Weights of a small transformer language model: width 128.
Each number is 128 + 24 x the weight over its row's rms, rounded and kept within 0 to 255. Layers, rows and columns count from 0. Numbers have three digits each. The size before them is the row's rms in percent of the matrix's.

# q: layer 2 attention query, 128x128, rms 0.106, rows 0-10, columns 0-127
# k: layer 2 attention key, 128x128, rms 0.0935, rows 0-9, columns 0-127
q0 089:120094135122141145167103149187151150126152193153182116137152123161139130139125111096126121137180097117143126104124120121148109123173150149118100118146078148128092097146126159123147122154127144124125150168110148168140139154136130150138106115145122123143139120075128117131112134133127115136150142105109167116138149114186115126162120122100145070146115179118118110182140092150167153133145
k0 077:116140151142125100158084121097110132167103057111136119127131163120111126130129090143135132128119133116136141134109146146105141114111116143133096124177137094149123131120121155152154195179158084127145101128099085086100121116130111112071129140155109139120145147100121166108150120112134118153098131183143119130105158143112166102145149109159104124101081132096115082135102157127158149124145
q1 072:140113103159128139102142103098095117091134112106105105120134146111161111124133085157159120106143140139137115114131155140070154146077124138180125147148116119144136142122100142188151151105119148126090137138121124091126117081138125145110154105109130139139166086134093131092139114152173136163114115135150094140104140148129120129093106140126124166096120115073183110077106161088120120144107
k1 064:114155152123140140121116153108136112142114114108127128140059110069132075131145171130115120108150120112126123158129120152154138133146077133123143135119184134111145142116180104104106150121126112142192099095127108123125154099144107092148142135107111107090115128173145173155117139115113136108144115136088151163124107110125172134087123153134089124093162107129079169103136135114126110096134
q2 104:122141120140099131123147109114137141091142103093083143131083123080140109106155142114107129126142140105095126099094131135092146160115100161147167159136151111138159181084171135121126146103129134161160140119157126098139095126121147140132159129098130102147156130171148144124128135072120108168128154122101087138086081121134143125120073132116161145103148089121139157139135176128112086115124
k2 085:120146123130138132115151097162100137159112161175155114141113154132138118119114204122106132147105141124152146107133070149187125090135138112094158093102128147115116141142116112130079117109142165092124118144158119134133129124126118155131128136079121078151127123151136155121125145139167150108164141075143164171139119095119116128132151151121098141109149109158129086082117098094125168116146
q3 094:160157095132098130133151084139097127098127157137111138144090126113132143091097184119139109120128121158145142164139122107165149140082092106115127167084127076123185138127129114122116122107128162117154097130121138134109090132138128177144141118118135126133122136153127176120142135149153143088125112087117145130160137095141146120086155156132163162106173091170170103107108122145137124114092
k3 070:188120174123145155141114186145144145128161171116153128102149109108158082125118136155156142135101155117084091125138153096126155157153127142117167129143117144115059094104153111133107158120104156138102147171119104144129147133122164157167127153127113138155096162115132140129140114116098135092162128141131143122138173154127105135170173119134117138140123141110087136180144122108133115112121
q4 099:098101167106146148161080144107129080152134122107138146130122138173112147134136117141118145100141082111138103117139153097150133111113151129122058117137156130134154121156125158143115126151170099141147161116106100109122128135135118090078079129095125132096118168108147090123113127120128116176099168144111094104102107147127128132138151110149095130113087173134112125155113094103131145188113
k4 087:126117071114102070124143121145133124135132093174136119101145151109129113103145069096101125161142167194112130123112153170058116156112134152137148140119138108105131130129117140131176104127098103125102089120140153106169097146118163120102120145146121108121145103132114160122127130147129146087144088141155125097172161144147134121109097161140140110138164129149117131109136121108148137099168
q5 105:151160106092081142064164118135126151130138117108129174118086127109111129120152160120151153152128117125132123152154120133128118119092121149164141147081129091106181138139126152105127131106119101159173171143188128121120057111106158132113124136103111128131095146152145148153162109137128126096172103102115146115149081115137137157105130148131131152131171111143141155140121140133133073128127
k5 087:139170138129129136122141128135109099114117138144118107139148189155124140113104184147080138163107151139100123093143130145139161127122131113118172153146154174110131134133167064150101153118164148093087138128125150161087156123111123169185148139114127104151152118110126131125167135172125150129143077144125127139150186128158126108167159139128156131166092125137126115128139146152143136121119
q6 106:145095135147154133184100124123141153141137134123190136139132113116151132147111145143128126115172128110156141135164125111137109124141117115120126094110146133144091120152119146138099145173120132128144148129125121133113104102180089105098142121159121144146169122056115095148070121146129135173110155155118108131157118133107099120129131102145117083200079163146147109141133139157173162122133
k6 093:137115113152143095124094149133141087155084069075099113123149099128110146155128037139113143146114123117181115138098153149102096158109144155138122127142091098093102135123113124101127075121086141134130126119080116127142139151128123104117130104132110159125131145132114142110151116129110103112080135155134167117077151157183131111109119116149137117095151116137114103131123105116113149129136
q7 085:111160125101111140093143110125138155134163084128084115110096087108163099120143144131109122098113130133156134124121144134088114136097113115109139155101117089156123144134104182135136129131117128132167090112130140089140142147142151132118178118082153076131157100153121132084166132135158142153141142104177115120118110111121132138096108164115136180106167131142123075093149127075118102137107
k7 077:143157147104154106111128146135119105086098141097092124161090111105096158111145162161141161154118158144095109136127125121162146107172121134107155104128092114113111141084131095126106139116117120136096112126128131153068125099145110144176102088137089157106113133150098143127096102104145123121175132091114127182126141100136125175088117120146108135139139110114083145148090104140108104107150
q8 129:110137111156144113123142097092106136103128118081114132116153134117149128118164065145116139118154110134123155108156129194081109151088136125175144151132152108146139139128064179144124147103150100175164099147123094065116127119107150099103138122114106121092172118125127145142145117121147115131080127121147113134093132128115128093106127155158129150115140087124125121072117141118119121119118
k8 090:176098137096080143086148120120119129098134142137116135118090136074139123086131184113105095115137139174110110121130143121132127128101137140124138140122136095086160130115152126133118106107107116120141124125164139109082114067126124116165122163084113114111118137158125172110151162130182136129138107135113144113101126103137142168111119168165135150087165112161165140115102150107083111102141
q9 100:153131153142095125164117160153172112150121184161152137118131138154124130158092117093111082149100145099137101121114122089160119127146147141136167101135116153148113117131154101122136139143128181129132152122120122197163117122147127125143086123200142144143110119139148101167099128106108155150154135126121193144137130140132127127161126122100116080155095141144158148156158112118117161127140
k9 086:099126088119175123159137127122128125144135035146151142172149097136083150147131096146132166126163131144151146150146099146091151104119096110109103126116125122111115109152115133147139102175147120120126159129142149121161137160122128124095141142134142136126134132073114113130146118118115121144117134138120129096149096137141111088110121060110145148144113123124114103140165093177182168167113
q10 089:100082091142151102151106117124182129139125125128126123123141122132169117129117082102113106112180091098153082109104163139105162086085113141140120159156126130130098142144124143128147171151141123131128146118114110112153133121122105098117114140139142100119116122108126140093123143111090121159096158093138131134118170173169118164155129124097135170143127048104124131134101108159130143176133